Weights of a small transformer language model.
Size: 9 layers, 5 heads of 32, vocabulary 2048, 2.23M parameters.
Architecture: learned positions, biases, tied embeddings.
Training: 113M tokens, 3290 steps.
Each number is 128 + 32 x the weight over its row's rms, rounded and kept within 0 to 255. Layers, rows and columns count from 0. Numbers have three digits each. The size before them is the row's rms in percent of the matrix's.

# o: layer 4 attention output (transposed), 160x160, rms 0.0538, rows 121-131, columns 0-159
# v: layer 4 attention value, 160x160, rms 0.0694, rows 122-131, columns 0-159
# q: layer 4 attention query, 160x160, rms 0.0862, rows 128-159, columns 0-159
# k: layer 4 attention key, 160x160, rms 0.0774, rows 128-159, columns 0-159
o121 107:118136138059134092155117113098135174144087172142152174130124146129129158191151131125160115133117068150167142140137139109161173179082134144112175119070139104150155139123106124113143124068144122146113093098055141116127132127082118082072155128100187164090093113090064103135125179174175206131150116131082147175100108146111104157109143127131126145149176184122140090109137045139121127170104018160114133123165136093090158185136065059087172143145124143125090145127128102121178128140154144
v122 093:112151148138117082118132110138162106104120075096152101081141153099144155108131151140123125136103089106165212130102133125085133104085119118100108129106115169158130123186132141100160135065113161103125125124174090122123157111134116107117141095065090086134173176150102117077131162136230182126107082097089170084109154112102153149139110103121106150194086128144135159100134148119112176158163102099148169115147125128100106052158209198194158080119088107112134124125172147160057087102180186
o122 091:122019077143087155202103185112109121135102117170094075143104088145098109167160137135115120095111110099100040148144121138163151146155131122151150123119122166108170127103177155130094109161156119168162164167162151167197082118192094102167145162166174174075133094101151133150131117129130104146158158137128122157119138133126107109116098136126155093088191150166152096123122059086098111162116135148107091158082057091187088153166153139072084154085138077137108175106128116115122102143127128
v123 096:167114144168149140154094048106096120158113083109142138046119167179079198082154083107134131124164147098140186149133172186086117145152148180132176083139080138092151135142137155117118143154143094051101101129146148101138173164073133130114142127132105147128150112142150070154112075155113117165102116154121131114144139152135108072106091033117125174163131111149139100166132143120165126127163129112113140119109073146185165216174124110183167144074099093130127156125157081090138121116065129
o123 101:078127118120095095087120156110165156083112125156145140171144074082159116085095085094104075213144105167132123110124102127214127097142089084158130117135167079155110114131135120093120150099078116163194135103093117165155081161115201180173102149165121137097128168090119155108117116141123112095137131127096128107105146131187096175152162192157135102142086141109185159114155161097113108154079108122159164070136159158134107042149081187111134174129172120104102102123171138109180087133155124
v124 094:126139155146168120116191120164102123152155125107134106100163143133172157108177131089148082132061141144099138101080136136152110170169162160152166159064139088140125166115082145079098145114098080102122182146077143123097114091121098152163119156148085151139165138063139143147160174139089188188124080115086097125164119118150154137114152153050156071159117164116105109070113153150100155180132185116134124178143156138087095101123109156158159133144143153066031131107104166082170073112087129
o124 102:081148105125120116116084126116170112131176160125132148178113127113060113158038098137084150163148158147185096131121120121127184125124122068104131161190101143070128108168164115147134139129102142082123092167148176153093142184123105080131132080195083159105136122150163169123123110113120144049120132138214180079164085160096104083143153105162148104117207100143110154126126131183153130058097109127121110103120099101066095131173125068134150174144167087172139133110132116118153118166115114
v125 101:166106109139112107143152096130135130092084121151093179113055250098137147147126221154130119124135228112137144160116121124113169149174111123095137099162079168143095108103124151090107094143114127170090126096193119134105093092137114136163121093131115095117089086181128024141134140187127139133114108144120133168101111017157124122122149164086148093130087098173158135117159132119125157135155128106171117169091151129104130140169116123126120101139093135095143176091076105099139107148131174
o125 104:150136160090143095148120151120159157101177140084160042134147110134116094128127038147120073108153071169069095122183152131179165127140190117164132165125188096144107137145127145160167143121108141126165108166106171133119200122119153104107134104129149172118124170080132184109125126048124134178132147154103134122186101205136105134109127025117076131110118167078125066136121068084106107129094125136124103093102099129157086124097172153134088145135166087145151130126142077168131124157124141
v126 096:126111155061066135145122180149105168101124127138147115089123139142181103096131128128114181140177144124077093159132163110117169137106094153072113156177168142110100174192162126136082093163135118109088138118099166119165156167050085133098116142129119125097145115114121145108088076156091122163128141090145107155120135164072134108100145096128170141144105111098147144157165110157059106068074103075112178192151139138098092148175185151133079114085131146199209176149162069157133150149153148
o126 103:153163162167162147105159106108134125115134132095106176127148134100093093126123155082134091084079173110114145064157146146158087159111128181132139099087097100179107105142120156064199132144101189175186146199098126120130091124151196055189139133073130104171133121072140139152182149112103110091098121138120158093167107084182141128167081119190152093122139115138127079191124083109108137148100120150128181093130095069154211099085126103114137103123112144109113096104114177123127133154125107
v127 103:121187135131183115153112181157140078128103155153159195136128121150135171089152106094160132118099150183152122145112096097070110103073131114143097140142121135158066107128139086127120159150172122080169129143087200170106087077120122135135136165132135118116141139121107095143100159200079183051122114120039150144148097143154152135151132147149176080160124110097224145117170167118142084069110102071138175128112148127155152157112142102112151038109100138123120122117104151176081132094156154
o127 106:121111092147107139116181112079153177105114102134158105122110116116102138164107177084154111144151137124104127134164137122121128170166140165133174132168118129088173127114120176118126139078125106195088137187132189060102183138128151152104169062099143132129130094144180180089144122092164059162101139107135093060139151086117146103098094126073135119109099130119057110145104096114101159158145180146144112128166122141087149063052060108137149195176156113154137143148078152106183086179129173
q128 104:141104134123080141093141160146210119130156191180121128148127080142115091096079137116121091161077081193152189073155097118095156121136106137122160109112113096117099103124144105113145122078135120150130108110155065089098137121137123168184111137121111145101112115177169162169166143087140063169116110095119118059168146157168131113099112101138114163156109103178143195118115153130081120193140104125149093101188080127119136094104176123167111185085106198175135147070173121117088142184093161
k128 101:116147186128099111154121127129148137062145095129113189140117103130075113164086174089100141158161075169220130107169122141153122194150124109060148148148151117129152154152111055124092174097131168107132165123115142111043123139151106117108114146152087156107113161147122138136165103105096095128076115118092128131139162031143098108142156102155109121141118112079102109136149210126138120209092088137146167118139122121150104123122085141167115140142061120152150071123142198177111142125087201
q129 111:126192118173139115112105091139102143171163111099168095139126123138170134092084134144140104110154147082165083107124142147191142148116093104147187083075122123138124156145090106164120133112121146092152128145140158151121192107151038123048126119187125110121102161127115087100115166174082153096118122149206205093152102129120102133139081088111119096135051164120149165096174147068119115179199184154126125104115092122113187120100114109176128121111159074094145118115108168117161143078108179
k129 109:082131120162145104127183143106094119145116113127109153101153071188111141144109083154124096111137078106083119116117147119123112132119130117166134147136091123132141129127122123224139089095200122128153158154101165146139170119115110123184154123119093171144125167083120129115170087181137126157134106199147074103168096206095151108149136134107089108153045135126105172140097124134185138136125121087162122025143137158109096050136127165164106102184111067179119113151102136103137128145181035
q130 100:103176073095133103118109104181136128170079146139133144198138101156105106122118166118134081188137163107087125124178101091162105095178126112090118133171155115104095084213182121135107059074133119117181128115143173145129093155164114177174134135073157159163110040082117175131179068110109151117134132143171138153107153102126095179114059145131161124151081105162111120165125110056098118105117123176058087114117153113133086152110160158156141102103128072144144147138126120090151122125157102
k130 100:161125085096124117088083144162130114121116128142165156170114150155133108160136152101164110154102134136111121109136128178137116123176152123089084131133098123162136068079078085116130114107121171147091127045153132162133122190197131165119052182129108100198111129071159127139146052146130106109091170123128196168161134131217113142151175161109104148109101105135081140138136177159106111091110100118147113104087178145110066119187170189114079136122100108105162117171046114136114099138105098
q131 104:167150116093148089103179114103144105129127220076127147125140112136158131140112118172115056105141137113147105076112095117208156124128139151085118136091135083125132134146169139170162132112152129096139131116117136090106151148108123084108208112110153157108144094209148183173132106170147057136106143129131127068111156155136142109096200129112110135129154150122062144208156097092124101094071070186156138098175041153095118160139106151127146119164137090080081134175151127108098098161142111
k131 104:124135160187104130058119166111103063132184134137124168166120100143118176137142130207116064081087102128148162093166086111190123157067115147153073183137181102115123090112095156141138178081163104167130119072091118166070142134140141111173160152171140150131126120149143152144109135143144106136105130134129145081128124107145160129100183109122150165119124177124088117188217115185114122073106136183151097123131025106131117118115097102095080126168093115079147155143121122110127109089106147
q132 104:129113062130181141147083101097108139103119146145103155127076181129144130178110144116127156143091143184177141170135102161094158112147145171123108178168102114105071193132153139112112148102143115047128120127098184102140116105112077132131144164150097104136113076080116104072117123148122097128149166110138179137163082120154125051142136163087099139134120181127092102151097157181079157193132124113156150130203086169085123153113087178024155155144131188149154138159136119090120107102178124
k132 109:104137112097099144135087113125113093167089164116150180123156140143123088104157099171116120084111146152158071112084172133112134096063162196083126149131149117146059107158156158136143112101204138128136134138079149137151094131155064200107108115153148138118158100145096176116163108082102151167175093086132111154069129128123125092176095157166159121160143066098098105125153157122087165167126084126130184171142047091093163130139072166091143101068148126140150166104110180106169149127171072
q133 106:115132167181063113149146145110136146099135102167109173134129123098134134161136134097125149094117121102143101085092103167122118066164111096169162124192193100115163059149130077154153128185122106128106094163151175163075145113119111118092141133178152124114111116159095162095094092156082100144074125073201080094088117167145119166134134096139092092083114117160102145116149091131059117147168153159127123083147122092192125155118181111077119088093108161183176098187088123169110201115137147
k133 103:159067175129126116174156100101133146104128114106143178169088076129149075137155123142105159122141088187131160119125105157099157134159132114127189136184086138147154117145136106105179163175232151071143096149088126135106185092083123129080144090144063169140135128158108163097163090088119100086134117092144099132144128164120072098108114167193059148087145122159105110089122118195153182056142104142145144136131128128181111124153172062077142084151106083127101125123154131106134110115176145
q134 114:075132134153100114167165122216174113133119096104136091099142146126189144114159180078170170151057137098164102148113157094066133137158116177113139062174135160111177108137118116139140158116081169174123118174125125129147130101091115128133177116115125178098132149166145055094172163108124145134148148122176122100038151081172125165085154172085093124128137080112127079094130132135133182130132067175142107152129118142161142156109126167084158157128069135115059092110152137096138138099067103
k134 099:169142135154153077112181116151113119094071155166138076136112118120132133135177172134120147126090109105122097103172184147142119117137122181149096136139143174140179120129084210147134119125049083129162108115092138115118177148081137198145143122125121168108153122114168134166115191115108126144113176174113131166054093117164096150119133081080085181098093071207147093138122083177108171153103127131120115095142162134098121186081128074078114108116113073174113148098183088111172112126094113
q135 108:101099117165103182070172188072127103155153102119080166154135149043112082119108150139142160151149146147132183139144133091156107178105164141178175133148121138131103213155169138149059087169176074112112117169149118119119099084113178140154122124139104087129114204059096096123158128069141174114083151177166079133131130121071094121054117142102124134139034121093091152165140170166157147165131161111126142172104120130076098137145121106132151130122127118106154123115153126113116088113131131
k135 102:076093137098151158074156124121102085171139069130068136149093103144127111146151146127114104117176157102158160096131140100184150179138158192112125043119107133118154141123130134154081083114109154168135134119155169125183081203138121146116104149095112103234081116134127176092136175142104152125131178132136100126126142152139123188194083115106083137119098138069148173075066151121135121178126128133122157113079193144097143120121146099164148163150121123173145104097120101045123100108129178
q136 112:132126099064114131141095150064144096132116150086106167175069123128077142143092109125109146222085134085150219077126107096104142109148125218125144090155105121102093123139141160106128099111176151134109069159109115132117134146103131106003168173133137102116113161173117111105118202155157145068125132155138091142141115135168104118130166125083093119103142097159135099188171155151117154093086107163125109154121125157112148180134133122120111136155135131092111159076160113149157187191136115
k136 105:138111138108163051123108119172115148153171145152144115088151098106098176114176166093126145169088085102161130121101078126141119116111123164107120184120129142107154145127109185142162089086089113134102143180146128125111068182106089168072152127117112147156141196097109164087127129163117151101096132122193101117093142089133146213130111146092117031118116094145114128111213099164235139127075092182151122097065104109143088149111148113172094149133154157133158130109139109121157103137136170
q137 124:114081138110108154154163124076100205083136158130119096124160149091127182117189105134126156112103149113121142122089135100128120166152141128163128094123174122071124100082196098121088133116173142160151152119113146155121128074141128144102160111173115156079087179171148180119118144091142134110140124129144145075150158079126149146170136183130102117132211117144105078123113152038131104115071120174138164153163035146156096125056086172117124190135170104071099102100074145139150146106099088
k137 099:052116141155089156146151146114118196080145092163095158120134090118148161108199164096149126103086100063136129133116076161112164123162162067096135114140074180153123138137158100116152143101121073121134078078101113132160088123149104161183143181158193118152140099156182141158156150128150112115098107119125143139129122171144061122041099125119122110161118164182174086167106096116096164141122179152119142114122124116198093104102145103108140147155099175136138159102091116133160094037095081
q138 107:102165133146159138125109116129140104091111140133091090173157146183097139209075121132153160054111174163144148143149199137070084109111127142135123108175146090141137107131145130070169162117109167108158100094098109121151085116128173102090121145137096111171125132163108113107128097150010096117151122100108140162076151099072147116130128150112122113171148143141140154223152180050199148164126183121103125109106154111120141124154117137119153150082098139129082134114175117176065076118158093
k138 103:129183119152149107138098155094163073151144116148081094163094131161138115111130166150121156106137101104095135177030067100129126162096119191091053129121152122141137090146117120144130148164109211069135137117145146086146122135073172128090121181160093142116147094073132121130152127112100095070218125108109094144170140128132151103152125114153068089197118141137130182169115167105142097169076141127140131139162115173085095146143166141135113142113122159119058167141128049189101139135161097
q139 107:093180128233182050161145130101126194105144190149119131134127125148164157125110148079168076174148171157085079123128145118097124121129115127155115110090113095120128105073173171110108124089075056134153139132102166150186147097186156119060058111087109074128135115141132076162077088103130172171143123147152134112115125105166115102091107140127122148125162161174134131153088124098137153152134132159158165080128160096114144093104113149107123133127094097093152161109084142080135116095148212
k139 100:105150077143109109125202115136208112151157141127098143110128075100114166147123149144155139104180132157146098141127139171141107148087090046095095127127112127092110147110095115135219152124087092145147207111132124107105131177179141160109123085083092125111110068165118137153130128141146135105151124135139142131134107177115082152147116121125115164218149146145106168173140119065138102171136170105077092111061087083167121093190096169081099084152172151082090187119079156144128093125141147
q140 104:152092145094065146205091155098125108100182103163092141184113118179148168128140142143145124131128080143095117119084133116094148162163075108086092131126124092109154112149135150181086061099119145149115162095173111094112139158129124165110128112155108145133196141138176094147090135102147144150125134129097154094115112133175172108085201161111121095124133145132128106054112190096096089168136104207151164153089122228085127166090134163106125189161099157136082119096150137101147088072139097
k140 104:152130169120105118204110129125168106068115087114104094123149062137124202130129142121099082143075158089129083111127219156130171134132141130138112095061215121149095115199125145154158141105108175093162137096141145094116104158138061158101099110125158166119162127159191112107106071143148181122140121141109172171114125108141168129108149112154132105161101198127123120101149136121134099105089083104129095108068166191156129119164070124104132124088129142141185148133126166086180059105106114
q141 099:144130162139041180128128156122105134141109148130105126098067123079168092133122090144133114127114116099115150111179066095114142210150156089132146149129132196111098137136138141143136154141142168097084107093162120152139159135101109096100128157104184097068147119152131110075074116045182129125100110115045197100098124166141080098148162177144181120144160151149142100145176167126096102088156137186142115168159156053129133110166131169166098142114119095141119121182085098183143118085169104
k141 100:164052152120089111158121100134092098151158201156151131146172126093167116140116077124084087100139118121065129101174119108111116136115143076210153152126181154102110115114100114110146174189152149124113189163125189053129145158096061126162133128134196118165150129116169165122077178092182192120103141158096126147110129061133109144138091086088163117098127129154108125077110106108119123137120159092127175141099059109152095112092146125172143100131130153133121099189112124170099156080177117
q142 103:133126087111125118154167140104194116141111124186045141148099147149163118125115126144121150139088143072108087026164113096126121156155178145154191071127133146153109084104167143122158134104144107108106127144114136072130147103128124093126150196088111143153149162118175107127178158188143185133102111102086058092137136224140107101142179112110114133149106117155157151146068120122132123065122178124107210128098068173153101109093129124136091082136165121138084131126146170156101100127149069
k142 096:146076127202086124138105096133112144146194114117064164141125148152148187089150192187151146144108144136197097112092091119156127118136107197124141145119065128149133119132105122114109059106117128080150165091124175084117095150156096142141091135084133119124165173047133096182122112126130123141064088142177157055097106159166127171174115084151110167088137160146174102089121125134141140092118151128181131104107164148160150120122162144163063110149133055090139122143122108205102156136127148
q143 107:087063068137120145110132145101083175108115157182101111108172152136138148138149113162085156097128149069148067096114146122107156167117129109083107129146097113134110148102162097165122065165147134136098075101173161106152146102142131114175094115199143143157191056145131146125101142132135184139117162077180138129110101142102155110135129089189135164098137137149109109158138132067131089091157070067148150158155103157062135153146110153071221110110102193157066145173150160119093124149114141
k143 107:111049098124140120109091156087075065096164103108113126055134155150164119125136196105102141100082120090173137130156147126100113109100135105120056158139158150139162181109109074177123117109143186131135141150152149111102129092129143111130157084148138115179164097164164168198141141092187154080114098147168146092104089114092156124138160088204158146094163145085123120148125105127076156084143133134156117135185140174104135179181105164071164064097119150116126179103131137125199117104110167
q144 100:139108135140124129148117161080189115137097121106140139158102128115039063137138126139135151155091183127084132114187127161084150159097142112128111108128105133129174106097067131112171094081084136090108195176092124105138084135132147179127171184157124116031136169178140096126111154145115156183097093095158111150147130133165190155088109121086072151140181106133107071106174147094140083104139135136052154205116067103136155139092149137104123148142121154112123146142085133169072119146156164
k144 097:165164122153166140137136182141085157132119166149101114098126143135151124101116147096179142160049143124127164093154095136122119130129160165175104142112136145151158099078206069101096137138147106084165162167142135118079124167178107121096112138161183149057151121122098135180136167164146117132196108134093081126087152169085070143087079168109079117137126138164137092063148147135119097129133100208090146095164105080134086152133065115112096081064125140129109132119115140101112173119217152
q145 105:095178118177119108104141136114133134134105119119155177103093135092112086081072182078074127124176159171171185150106176119142096141132158121050141098138141124087204101122154117132153143073147182122127128139083149105141122125182090147144113138091158163125161173193128146145103096150168139052099111125178120158123190100122141135191092105191106111122139128103153116084108121072032102100121155159163128150142124109104116106167167046097123121167079121164161110147122137088149150146125153
k145 109:147162133130103152104112143098145154131133171173180165138066080152065155146078162100096159153125122137177126081152154121102077142137124119085155115158177129090108127104103124056120096098101080103076073163087140090108183143138149150192147117117096096107143034112178207137127120129123137156093117145175143121165130206187125119142099131105132065150162130161075157108091139141095118127141178139139124107148074134142128123167148087083164098112096169180147133151100178155077149125155161
q146 098:117091137070095101120110079151137155167095142127092070143094117107148193159146185114142096080175173113131155123129103152110148090108200059096134129144104124146119127098119071099078167153079078103120087177100095147160134157135144120153166100114158121156126098107172137160113167140143170135121081150099116112117191179119134132120134134135089165068143146114143163094164172087091082153144087059084106157110188123180132188112166121155174120145099173151123139123092138096072167206145150
k146 105:141099140083053100108152140112135128160141195063140160085096169082192092089129167141129101095094098138122162168184097102106120168164185078104133163150116120132114096106163092130109179108114147132107090117140084158107145084074174149146151072126104106086117147125153088168134153095150122189167131125128114145100100142126060182143165185123158122154101104128100166085136158149143096123160141087101135204125201079106137154102154129105125136173092150144154099157071140057131115180116153
q147 107:134158195094136111113151107133102138164173172080127158096092095099104074151172149094110135100142131056115191093109140108128165144095146153066112091134140145149106139103133162069164168084169133130079150087137093085099154184180128157107149153140211152107087125101106129106174160175131121138095163156092167177165071072140183168146109140140079167106159161119163156139126114099138118105142157164070113096125085128132126118147079103156127188125052111111099141126153112126134082103088187
k147 098:154111107091125118114132153128123154172155141127173125114134084146139144143101152106133107191125153000113119077133135104182161075080131125106092072128081161200139113135127165093126183096130133149131183095093083096093169131134134085139125159063175166130069076091078088128109102137125130167159141108155077157178108077119183065124173129180112100096120110118120139130145154164133122122191122136125129192134130091104076146140124108145139133159118118178079142157132193163145146136154144
q148 108:149202112161159101156113090145124071134132121165110135049157160159141109135113179135132112126186089103165212198128089157158168146059074183074143091133142145122046125170125151105124128117091095208109141123154107119188121100071146143156168126140158097131143057101145137144110113163126133124105104118154125125119112108114124126136086151128190072155080176134206120147115173108125133088149096119121104113131161094106088092153108129112157042180136120116161140119112167126130101124120134
k148 111:110137131105152129201138122148120094084163142145118158105126151079089159182092114154167100108160126157139167154098154084185110159132138092117063151073168079137087172107099149068114103153107103101101130153149135117179184156080148166160160125104179140162118073098121108112140143177125184110108126090134109122138148064132062139147131212135099166083098095115131176162058134211138129107096153052094100081165093127078180103099118154144109130149129128149115143146119150091111138153096117
q149 109:140130080127162120146142171157109105150091094189129145066114147066091124186156114135095117126157128110213188147127202166120132146083084183173173127135160116207177112106110144139097105095072110089151146127097153095118150157157121153124094107050138144171115127117080147145114116156159129134042095132087185165049090112165110094134176142150168174145087163098089130071099136161119123131143111119120144141137102087126171170134078109128119118105134104124179108106132125112162104176134123
k149 110:130120072122113179120113149173156100139166132123121101106181146103113062137117110103120105165143138098177188159094192114100125164072112154140123127105082143111117101130199146197103077118084130104134164141065065162127105173120115120090151168115149176185152078145120138117091045125138153135085131129121121134098122135185087075132140151155136080157149211116083122061113119159080173109099133132153121126173175131110110121098126071167098103175150171184093146142161164109093147104114135
q150 115:168093139136065147102141159112122150156129125097097192130137068120167113118073163112152147106104131161193106121192116084064147141144102131129146138128085147067132147172120099226101133089182113117119125143101118170155171086136099137126101149133141098081118113136149157126112111100192136122054114132139080126052150141146094208184106104099137136086150091168129191080160146114127085126160118097162180141191136144091154110170128133079116168086112094105156165096163102146131118158094110
k150 110:090126113103080089145126113140144145100160132160082094179114138162168085182087149054104100091153124125156117126139149128176127109116112109182198110133102175058159127148067072142071144136099128130126080174127157160136130135160103135118119115118088157154098110066138137121150127067143176084051175176202168120134121146150155199127119086134125104076079132141128145123209136098082127116201124134149136150135097173167134108097101146127114191100108120159134135096162150123100087090110100
q151 112:141136081166113202148109155084113092096072131128159048122070073105153081125137165135093137192104139116126102089164152115114141127107140120127150124193118164145124160123184170136148095119146119135146146120142129117148089127143164071172124110132139177060132125195114127161111071096099136127161114177111130137123099056137159109078125146119090108099153073128147158134166167165120109117128105151117140187155126156051129134058110102182139117170148200104155139125157100138140160119067038
k151 104:133172122106097137195126140073063125093160106192131104161159080127197073171152141156151095162148119126122125150169098171071033147121193142123119085141165194097120083155159131122132085162053131166150174146126150106171102150190140094165128111118079118066102135147103191155135119138124098124182084147162136162094136061125111152088127117113168093124149143099152177097136102149141158115096109096140102151121133167068126099111076117119158119155123144129147081100122074133124153144108149
q152 104:145126145088132151136152084110137177108198075099112164100110182136092145087108149080115108123100178132133125098118157057117146061128118155184107069159097060092155127137219148156138138171146166116095152123132108081085087089209107180138152066152138157069117111128165138154174135142076111130118116157089150154131130146141153148097154102135110115077151189207173108089122116130146117151072087091186127120142128151103108114194073114122099111153128111097119170132124113134116109138157145
k152 101:136182157109121139107176123155128152126171080113196131095150082152104148101137199147151145103132182080109122147105140129192121073136080158154152114124115126090166154182094143082127152094088112114093090134096078145122093113154062150132182134147180118068114108127153134078148082137116103166126128165125139080152144120128147175111224185149139094117138152143124140110127171079063093161113088189166113087126107156128118109105079145074109177108106127083071167125176109099156083162154125
q153 112:132163089131092148152090200130157144153136125146130161129142132122139115136121123129167178158174120149095126187101095119150115090086087098148085175148078105136150075157122161082050091125133086126077201158104114180129124156114112119127144115148117140114151106152056082153170094142151162166157147142083109171095107187118141120111123147168087158129215078132092163130145130148129153059181160100201109079064166087074140125110089094157104144113126133135076154138175135098093135084109130
k153 104:168181142134099166138138104167144101113076102124092126127125112135181113111119125095114162127105080091154146145164162177159132155090114175159092102170084163104110148121132164074104165137166113133145197127220118138166112139116148096132139126094115136134111155178066104109112106162101182145114131145158111132142057101155176082096107076112050069115197135124089175101106126078149079136120152176144114106161106123128071140103162191180117164125138140071162168134165138061108117167131167
q154 108:126137184167117139193133129112131140153148063154146087185039139132122131112089089156089159086116134089109145149186112131042159121139146137128189100172138133074106178112089098149120138151104109161099101151154114131146206109130115133117149153103153168118126051151134082100123113161093162165149132148156159189123108170105135111094165188120160127119159143187108077134071093149120106165177104120144130109128110190130086161057168156139106111115149105109068095104143114128071125124097178
k154 103:081080143126102182151076174119061147136153100112146175114081125106139128150116192120117108126153118115082039193059138151142050108078137108124129178139127117087153119140113103130141108160178128116130119148126113097129186170080108126146130123133199146136148099099145113107121160152157108184134130197129105156092110113132105129167184174072142171109123148150132118150137125116094134123139108116120111106089154086132128191115159170211135079152089174131109164044171120092133132089173179
q155 109:082089117124091183131146128138109160137122132167134105115124146159103147160082099131154129134136179121071110086103078139134140123140162139154194089117134128138111174155163128154179073141092141131126145074065051108085128174142157126093157124107153097110060112121122112146101139140130143109099139149128116116132172104162146209217106143141116096130083106161087072164162147092159181138138218165191182145102086123110108106089139108161180115146120107096093145082080109191124080115086157
k155 106:073139140125093174103193125123131181206142114135090131111134121101127134124121095064138155147168133119153120163152154135087122103148099136123174171121143141163172100138164091085174113125145161129149134109142139058088127112139135150153094161129107115193127103133106197160146179107143146075114128097171097143113158116084113199074124121088112160133084196141064050120107127114182109127123150085199096080146106169100135126049128118112148113193093117057099141138148162129178119139088116
q156 106:128069130115180149140112161098134200129096086198147146086082098161104115153102124135144146131139124122148156171121094119104140120142171181077114138112131092164151137113115097090106132138158144111162150130122137098188112098127108113092143072190119158105148153170171115129147210105094067162086129115113087170126135108075148121152145113153110109101106078177109159125164171135183162197116094070140050108097158171118075075098170115107137091164108084157181092163124165128105128072147079
k156 095:082109098114124192174175158130129160143157090130196117155109109122127096138080118173128113155130033117064095128116094131154136040147132154124091150149173118143143148188106086078135082113110084085135082167156166117136135087095151163076114115203120106101152133119127111198101128148082111130132122124104152153135190138114160087110166090124105143125132122137130156058149115119117124192105110170177067156133145061157159116126115101163139148154195116148165163096128201103162122140137135
q157 100:095119140155152131132163159109101147189164167135099069106131168119139138144137120161113085132083120105091132094120122120090107103092138168116131068135091141148108074196085155167102167124084099126109127128137193109161113097123135170140158099050087169122133110184157172099108097208199100134145178144106172130103148103129142060131131133089091178141163120144158163141142136136094114163147157079150121070117157149090114094101112171197166073090115147158175110121164083129084115094143203
k157 102:135119169099130116164093131156102113150174120101129089097148130080118124153152103204130126132176101094094120150114158113087077154096081117110087119241121127094117073125091168183135206149087131151135145117102126076111165140139133152089081122070134143165180108128124084101122095116127112095091153145162106154129121151150173135143144154112140131059167150103145191099140207131090152173157172162173078101137166127142124100105130181159129124128097124128138107077048134139137080117064172
q158 114:112159143117134116147109107097156152140046086124100094120141117101120160128117074129102140128065036144101113134114090141139098157126153149143128045189133116168170178175110142164124115101131203189102126103176067069159150124087120184147161162129150097168132055139098167175101069127176104200108098138159115085198157148159177114163140145125134117095130170106145137151144138154080153097154087129046114087123147120094167133135128105132137133142164090157156130109118116090126117101116124
k158 110:139155182136093163131119120095120144084079099147120116145180192092145197124113113137100152133125055150092173142104120079146185136069146165152116120140138114136094150135123095141167096139148113113216128118164142116066185157123141178099182138118129101155109081105116186148136101106174075226089115071154131068129223106147160146118137118109146134101171123125103139179156117151119102158116087103099078104114145146123111171092093123156118111081149092178142087121074132112112104117164110
q159 106:099123155082135151170178097175162146080126106093115076130138157117111067141165137177160158159130218095116155108097148130138135123096095156132108145153160124117104120164088139119142174080165126170142076140158097103084130090148086141136137102091164114116136140116076081146130084177142128218082064141102102115150141100082175161137101100122152194137147106114133204097116106164070192160125141159097087141130129144120120115053113149167150122114123169108107133077092052133186137104161123
k159 111:142111162097134165169138138160117171117144164087144101079081147162161081131149177154119133189116187156139140092069112107113136107114105142065144093180104108098108109155097126149157097150143142184132175119177170186116075069117121135118135134157141114149091100133081086113099072125082081205133145086097157131125097116135119130100089100112135185092110187143136112128108104170102180172156141029134163148195131139128111196088072116137135149110067172129119115167101118111135087137147104
v128 105:125137136140167111134125061117084077094132123104110194074125083136096077094140163118122148123118086157120134147165138078063142184089120155156158133115140082095084134168118126114115095122127107116144117167082114143131152185116172228137150105111128142125091150118177180094177176129139127103164154121134150171150123093148178134188126076113155144132171121119071051119085127116095134068150066138103103102118200130123133128113136191108107158141103157136123171205122148045113108150144103
o128 112:114073095145131110235158133149142084119119155088111104133152140127146139168106122186131098079090105143097065090122110217123069101092118085097137139154148147125132129108162168124133130150124104177145162129155180140169076116108129082145092154132145153129099170127068082167060093098130114155083148155109176094150109172119092080116088127133125165106128111162152157160141165170179141142086125110113088142090067135151198152102185097129140119151128060106200105090170126169134148120125110
v129 104:154141084118071106111141162082148116145188095161151051127213113099152131103144146086099106136141097116125138172155052171169197131127131087130134130170145110122160135171100120111132124112082101131125152131104143118145132134127126157163044192090086139127172109131077123157169103118072137073165159178091128088174127166117096138141161133133167089095123089207112160095098067097067095125153156132086116114160087125103166187122110122128114150111176165129085187131129110132168099097131151
o129 108:120165119081128144109107151136084087153092125107085112096020169137088127122125148093142142166127144156104085049106081069142122069095123152092141130139153200085134146096119115083142142143125118161139144162109099126205106167137121137138143139130147086077077128098149162124115123121241191139096138133192120156098126092139135144158157151081128097152141154162171121209134139143156083116113106146190122159100148136144087114113112045120153126145143130136088150116127153096146155187130170
v130 102:134055115077166121132125103154128069086144096101178109120121167156095133126178092141176134106139118104163129116121121122135119134126117147088164153144140129152189125095111101141124168163197097103194092137129066164143119137112193121103162211071156129118170173091081127163165136099137136089129114144159069152085059155171080120143174110185177086187051094090110135110160061078149135126116158145134107130127142121083097118122122158195154174112155102134126121117112157171111119117121088
o130 119:115159205148138132147151111082123172135123116119188202125114094070146115152124136069117146137128137193106125150129132145144094147077138114099147117139108178132095137169099166151086167042136084128086121114140170086127155118139116148180165057118107135121080103143123131181102114077113130206150151129143141112107180107115151135122066154128127162085178122152110132090116141151079111139164165159137089166141103121089096112175078062097130069160102134132141116126099196118152039159182125
v131 103:129078125116119161079055100135112191117098094127092092142134088151095118172115145129129121137151137138115105154137125111058183162128116131173189159114128151130105165151128110058124093183165096086139131156131152065114134176056166140176086131113089150090151113099134130142115124105108185177127113076160083131158126115136147147090114197163096059073123148176149107080154146123151152183087185139106151175119143144143215147140119178167145129079125142115067096120138165100104102101121092
o131 113:167142136159136069143136093131093080137123135145158143139126162115117138120152173139182068112082165163164167123121105115123130124129135133095111146152103115105134088148124173202159153122124147169139153108112105102108156075169185108113138110131209120151119101179110171167093125118088107106119112158120124104114156104142095106161203076104173149155119071084106173162156069132112133071133090185173180132168052080070088114104128077042097115092091136094180155148099120163129168126122159